{
  "num_hidden_layers": 13,
  "num_key_value_heads": 6,
  "norm_place": "pre",
  "rope_theta": 295000.0,
  "rope_fraction": 0.5,
  "qk_norm": true,
  "bias": "none",
  "optimizer": "muon_variant",
  "lr_head": 0.00502,
  "decay_fraction": 0.761,
  "decay_shape": "linear",
  "final_lr_fraction": 0.0,
  "doc_mask": true,
  "train_tokens": 401700000
}
Each number is 500 + 50 x the weight over its row's rms, rounded and kept within 0 to 999. Layers, rows and columns count from 0. Numbers have three digits each. The size before them is the row's rms in percent of the matrix's.

# layer 4 MLP up, 1024x384, rms 0.154, rows 214-313, columns 0-63
099:545473481520584493442543526531535515449542499483560456546540477502480444394442502461407539551470476517452426529533483474495495549535484562579560531523557537447427473526471442546475518420476601
101:471513420550491473526470546523430530510434525464518473510562395524513516454526485492387493480553535508549560532526505542453574612426597464490488486551480499428404444473630504506554586557587441
099:491458472472461463459489439487535472515588521549537454519426462457469624482492527500538451396463551468510460471507509533501534550454484499444581536500563471477530541464472586508535495564485503
099:485586466446483563464488502420410459531492522465542450503530511537585480555477504574460546532522488508451510510474505491449503533479437519488507538546528453482533541384491480512568597443535478
098:462562480512469458473509476470447484534469482524460513508578469584539505540510541488433430483456489409546483561500494541473464574453471530452417461511508486567472483468506420556523552488595444
108:510498523506533540508479519484473614418454526562489534417535445553445429569374500567444386503488484572581508425496528647573493422501535439495452563556536510563531580437494549435520563459448539
096:460485533574477521469507501436487457459554521549578449471439503495505535473398530453486451486433405521505464477476483532410562476481525493432394549451531529501577495464476411511480488506573475
101:537511420490398410490564394467496456509551466566532498466554561522571516489512466512523484513520436424447502485515497563537481507523567532544461470488548493373442455478451471408452521480545511
104:503517532481547474550548455463528427548524454506454576519513459492558561520533539531484536543535615507525499522460447507514471479591429506484490519423516524445471541439486547537540425458480542
094:490468568496421441557427463507440546494530454427533554476558545481552494473488437571559497600577627530449539507501569526581563456510571459403469520438488484578572517478440657447451404511531529
109:471543519532554440425499488535502447485626617607442479500457480507468479468578493469509513501536413547590527424423505480555477415503452463498457468554505558526482510472470525540413488503485445
103:583489475504481616577557583471497493571496500482570536473496538502490494540492564525579485561450476460478548484423611522488578530573415581576495497455462566611497512480532490523506531421560520
104:491395477455555522483516579535461525401517513535570525501442463531523566554479506449396566389573538499498524464496457569532494539476552574539517517575485505467424548460459504463541540426464488
100:441462528519419455501536496433481540469488495579557574492496498389484494508558469500537480487455397481544481479554491409586416438432498453527516481487496479506550479533552485406545505475455461
108:519463505363427476505526500448393489532433481521521516484572496448538468476503528450534499489497470481487481449545513435529485549500501456522565505472521516538458522447412515546434465530539423
096:518595506600495540531455452440462579487499504532470447517515489472525513532544517451574598501496516540482558382550483607421510398467481565592505484466483526436526477525472486579456516532490550
099:500479537529531529513559474508449605524499498358487488381572470511560504495448483488554620508502568515490506489423531525511478488432445514455437515520541502451512535566512542443490540557520452
095:487564548442504476486532562491467508538553564380529506459523494561557449509550531510528418543485500578508483499541444498540395578486484615500575481581536488424524451573438589473501512465506474
099:519547424484547536592530515500455538553482400546395421476477506543491545528473463502516510446512504490471626531575533478620489488469453474494464488531538461460458473617460482528463634575518490
101:576565424499508438462428425491526412534514458433527499450391592582502487502458448503574524483463495500569542475482449546525526576404455497441465415495572457396475592466482523548501493378512497
101:477476589435410482586426521510497613495459540557593528454614549484475501491577516560467501523481481445463499409475462484444437471589558500554556523449460607517472525487559464624600486412551459
111:494474482608562425513498454469436552494573525478448584425445399468479499526497480584417528506442525484398411463477521488499491560542469475485527420541505391504500505427516517492563522508511416
092:572476508600442481488438513575457463568535446486539491553536501553451527561553421505432532467463565468517570434538448437495523449486539471605410579499446432481552571511546529440519514573556465
101:603484463559446544455464497456550422504546655469470500525569524439475409447560550451559451518448469572527513491529472626481530425474459537454480526546515510479478477552542537495520467458391567
098:467531431498466601512575524519621527415420453491538521507432530512502417487520477507568493451531468492593431506601490442463534485501452460422444492428579538557458485471374544506498557391539502
102:526625614509450428492446498443580481526531537380517523531538512465596533519550410487539492532553574537568508422469543513582471486493616551515439539436490484478546507510544384449475525475472575
094:583497459522594484509517574488577581372519567517502539489493419559490441518571511534513513548552481475567477462461495508483543511542471548480494441523397478551431490502485518542512526419549499
102:510493532542536471462542456460441516542480537523501533510478457549516499575485506489562570526409623451513442411506510500557475482541448518460592510547454428568562575530509588549435483595480462
104:568530535598486514463489526521464474598536529347456565466549484488557476539522443534521540444460454475539522431447562374490446484543537422417520498541400595520420498519596547545536488510437485
095:483531534502449421415429526488533455492571514531431490508501349574511449568500547522529466478525516457439405460428530392524570449530462539514574541524551540434564534512501526439518425528459486
099:584478500450604427421566513529513519521536396539462577460532521512478487431496510483455486481555448455501484432438538476480463533527466531414479486509538587574411524429408512504506436534548519
101:502480510503433496478506446521548511569413472459533463526572460534440545507381502512481507547561443583523631519498449547567468431553480613488529549518527547562566502550545520593546427497508509
096:440432505478480512524512524397559477494483524426654517578540521473450522556468541479506456575460523509528565519513514560593475465583500479551544526557572524543484528525547519485499506532559533
102:620581612451552475572509542560467458343442553394467523562538517553594517532525549591480522499493499466570394538617442472470539527478456526466511492517470418527503529490520465446508485464451513
101:532558505569587515532499498436548480514504464426471476557527454499481528536453566528494501503464429525555593457472528430466486553443491551432590525449495466484586548564482536523509474566535495
096:401485524438514496430470395531508408557532473557499517491558557492554414565472417520512485561507487456491644524521521406480501513466417532475534594563462379527428489513454461482514414543576454
096:492524501490477568569525565548466496484434441586510458420501458481476476527461532475473452481501446404532478446391482534467437455518476513414498571511544382590492471514374500535527573471498528
096:481462553487492541513447532484406545517559465474486460555529450538492525530501470438483480563446486532551481535465504564402452489537512543509383484437454528487514548585462586547568510481514563
102:530460474477532467556517546507467463562517535561431550523456514422562476519501508386524514454592496430461495484463495484435493525577512579553512379526509536472414497573537497524499463570561518
098:583418526534475516458490469519474630540477453577533462527489462441473551569501502513534534403457489544499475534555553444510515507463436479483547468490447531534508506482555457418604541489500453
099:602497494469449447529569507474456543543449521569437481500618519552585474546571428466444463565519498550530413377460527535470483392408502415629538486518509623552530450447462466444446552557467411
100:519512516491449422595535518432489447506535514526513494435446569508552525463396532410563394532494536518478506568548453482464418458544504464426519496548519507438445503453644439596506514557424514
096:602466548502548451411452573507552517527629488496407522465406440432548465506550493595394452514460568497562477467541502523542502439522556596473480385515477514508467563528566520454445546476519511
099:500534497502492534512600549546542479468392502501483515497475406435624483537524450450577535470531464469522475419487364463430529559567526502508588518465554505463431558590412555532453467377376400
098:611482582444479568466515487479519601524604486454490546424476455484463540505486494487496518470542493438610474480462474610549459493572501424505470432462504577444537470405511533622474457476538601
105:446512469380442478412524422484455522467519507455648507582506525532537552479454503527538550535421434455582490452511535467532545489488466386476481457564434501543535483529572545511549419503487566
098:484631374537548507534592506488468483477513535518539482564493513452455539347526482477458625576541459498493475445524405459512509539545548486502456547523546458490537473487494503533626501550439571
097:494406436487503492473462541521513504539496525540426499483441569477465518541502523573527489457441570511552507544440445526458480463557542564549522366433511466555513581466547508506535436488536504
098:513500557526453485430548570458413560438449531433538405525544453474564477503498607497482458551493504539456526508549420470585542535454427500502496571517583517504480497547504425469530504383415466
099:501561452466497517517479481575558443500524487473511501478467443498545494551515402455515583526497504452491565528533442507444553510520445530540475483534471541490530466539510519479586478538488501
101:454516442553525510505436504555473540376479520462465601547526481485516648470465449546481523480522427523585511539540536475550491519416500602510504488514558556598532489457515524498445580476498521
102:475466492524516508509524444421483511548341475507472604529578499501590463517544549511551551514558428479508512497509500513409554449498486588485529449464451462522472504463499472504425508506608509
099:459441468473493496482511541498533507603511558613539455483501485475427567603439478427468472536453422403519503458477450484428511549437529468435492494541598474446459585481513522480490471510482451
106:466536482459486478450477424556478465442553513392438513506531501494462523541414483523537539444453441521456467440505519531515575481534427488565458489535569459542496471439559487451492423531517516
097:473511546467553444523518531521458500447441434501465449495501460514521496466524515433467498401459481423455474518599517451456457574504525555516474436531486399602438539433425432551539429458495645
102:577524639442452572461496520496449443474449447439476507513538424482564486442538499431430496512514611466516442531490471524426526580520517442427503411517516515501481439491556518458442491535506496
098:483448535495433487487519579528338499587503557480498509466499405574487578436464459500489478555498598412431516470570514566510543525569577381485454425486488524557574475552453440474467548469551505
100:463496471469431445540521347495390493526430539596506456456555462460458478461505521618507524525500546502586520523545576456584504499468509449531508538585467542482486572417510498526531517436610473
105:572499463472467525491423475449491522448486462539494561566474480422526478525431461506458467482503483571516501459528599507395503476518461521525567514519529558500402520531557499492550473574456551
096:430556533436449489485582487417404503460540423580471492509525590541587472375495543499604532428462499492556441501566475538507514561554395428599474514452476546508492498508558536458472507487481434
102:460523498481574572459542412481545528552522402583517546466480456516531478486463533494527481468576474471477425453484536455490523479406495497415602484594519491513635546475498465583456506457521484
103:433526617403472544463575588544506439513516486488468487473480558514409514505533536497369527530547489475410556493480477572511437528550456444491475477493464579487521484492566512481502455520573495
099:428488420544489532554455523423452415405466436524457392505497449497580507439480459441452447489526456470444543474499601501474554467631524555524563522516454516572493406594489438568475472509533481
098:544511548509504491434462517495447459538520513445453598373562464574514457420504516477571504459442465461413538592554494513484469526555497458522575458497503494489502432470441510509450511520500522
106:485494394527490429443529525516477524546490494475531455498555520506445488515490492570496468518538482561489540415471477544497515572652569524526528499448480493411527494456439530553481480422555490
109:514533468489593410549507536492505468505521508555451454472526475484519558450540490572492504509448526492576560486507535505539568506542540517545484484551553526607499510568483423500515471449505403
096:494459520494588505462441508556470449437490510595463508479470458508505444485426546475471628540494515463514532509400505503456560508520502483521446497501521511473500462480554488414428460465515400
098:474491466475492424461492496500398504496484428456509512469496606444567405545492476509462531511513567427511543475488553511453480582492569411491576512443407635477477448565535427490498544535541515
096:459469564439554583509489560534499500612451498491563441422485511521540458504554536440608505562472598411508428459499469525445491425495440527559517486456343512510496530512412489506491460483513501
106:492500493575488531406530436434482420509463486432505532524526500576506518517471544536446529565533502468691404519416465428460395401561521538501458532495432540499504487482509487514515535449486502
098:570475485489527499418476537628492500424451542470490474584532474510583442465551572481494583544468564534374492514477568431545514570590496439513527584503405516522547588503585540509501504425485479
109:438430544480516468396509429574449534464552459517576569574449590444509581538508510475467521478520536564427483474543385596529503585517464512547427515591474425524486474478513418435583514481511482
114:551462512522511518543478556518514588494499473518474537531456499410491480529572496592491543600493506608540508564476425465496372452586444470438432421490458479515543439558482549578535442465512429
108:490480555529477461594478536451532515501388531543490557444518405545505558529485447502515392445522441489665525587515507505462482453480448500522466541519570443548587493437430532531468445504507352
102:488471517513576567434447453513507475554513475386511483517410482551467494478483515625601546577496546510599515437496484452434524424555514536479519483504498563563510501503673625467474476508580536
106:481527502527449442525545471486501456491434512526553501503441501455533442518508632527571423501488564541519501455493573429464570508497408535504427533466445452571526472496520509465439477524531549
108:491499540613455524601535474588508422470490454537511479491456554485510428485554522626560554561585476534475520439458444456579505411473463481537483490492546501465416529475469520482451576590433438
096:526458459594527526529512499533505420530525563472513478529398513426571477524559535541533555549532449414538424528439515491497514441464514523589501519491464590532520568478435450496588432537559610
101:435439533501524420533553425505455564366522459599551522470548430545530484435502511513415385482489544482520433456537542538553520527509464546553476496504557532497563478530430377431513463480531540
095:479475507533513459465494502557481405558583414580479449495465448431593502542557439483528465441489460580382577520490465439545465519545486491519487444503474589471562525529533547538402551573499551
098:513502525390483508558518514533531481568575387483531550494490506537522603411466440462480551539462492460448487541479565581457527465495529504498501463583481571442625428451475477440587455556547411
103:410429530475630465439504531565544481446533627474507587458533484387482508530476409539451500461460587462546409405485495479470519517484501605444463493531494412495531442527483579465559513526516516
101:511484523455532469515518484529547509574546500426450594523450509524512495529561448527453448389487461521576493457487490508550458556488432608530481535427491430477447369547494411446488403521552569
104:466430454493526462498554520353479541464442548492544481496431518546516543458541511430445548531473467549531471582532545516458459531505527507515505583457595488591625459487474560505624508567535452
100:513479481612458460434519404527539476478486442564526585547442538540552507465456553530521494526522584570437575432458504458528506529527597541513566539546527561495566456521570488496544535505597557
103:425442592455418541513511449442499455532481445518512556485374532497464453532520499500383550503438499396610548547502491520531543543451515479514456530488472476452517486498539491530485502431486498
103:536426512427482478426459470593495570566531498575463538430337433534500427600604570593504517526483505458501436439553493494518500520533507528435554501532519466514513525477478461418581444550467491
095:424584448477540504530426441454538540373496569495523467575484486581520483479536455508478511484515488487545547512593488475531541460403568452426565437492585388539586525436491444404545489630434368
101:494529506405501548383594449447486563560551472431495536608512451491491569571492463484528530412429452631491529519480545518542526513510468562550371493520503438459505516523412448525555475465508530
102:528544493586487536515532481505516474513518509401457502461491474511513517593524504461475457471566470458458490519620540559456550602549449483503474488499534511515464564536428491565548617554526469
103:492448506503540527548565518512421491459495533545425384466464614613516475492588443388514485479496515502508525434503566544513555547471481485484513471411572500470468530457478403572453511432519453
095:529555564547392563547558632532400556510461464477461520505445562529475389560504465511538553529443535590502477423501434567476467443476551506486432502465558485533449508497483445497375434394472526
104:424581540503439547460529523473592500418459437567463515497442465473524479581462551469569552642516422447631508522445489542485467459467431498536560538441455469513484563436493511517494527444501481
105:519565568567557578520552545487441532458450494416449509461556483527483426459434452558456447494386480392465482590368485468523532477467472515559458554438542538454490458458506490464552622496539521
096:401455549553532428489555489509499495521446430456443596445492535609516491476426508435518530401561477498528550500525475509553423426507478567472427472509576379545443530489426532480450388515517513
102:521534526511488526490531538486503515568559457627488448521537529490491503561509600506545561522529562538588561519580475454478503511460510494577505534533517533422570493544521525517361454467489492
090:428502558490431499446460499381475482505480510541432482539508518469379374396496529471555437550557488546462533438497512611454584554602588471427453522540527551415488521454430524501561470537549490
102:478556548481440467525530466566580445469514463525546456492594563480472495524511426479408473559495477472556503521550508569455589567426479494480531548432545466489555461491536555574482567472464476
100:479473479484435568428543473421538474467472572501636547400517509504616392498569558546360503478557495502378530504490509521426499504432537563454568606501575426560475579419540470480490619418455468
097:508459555587559544500406579508501495446503519530543608575501428401505562527523472479500573497529456575519500476423510493523554543475425499418510507499508498486553481570463529478416533527509523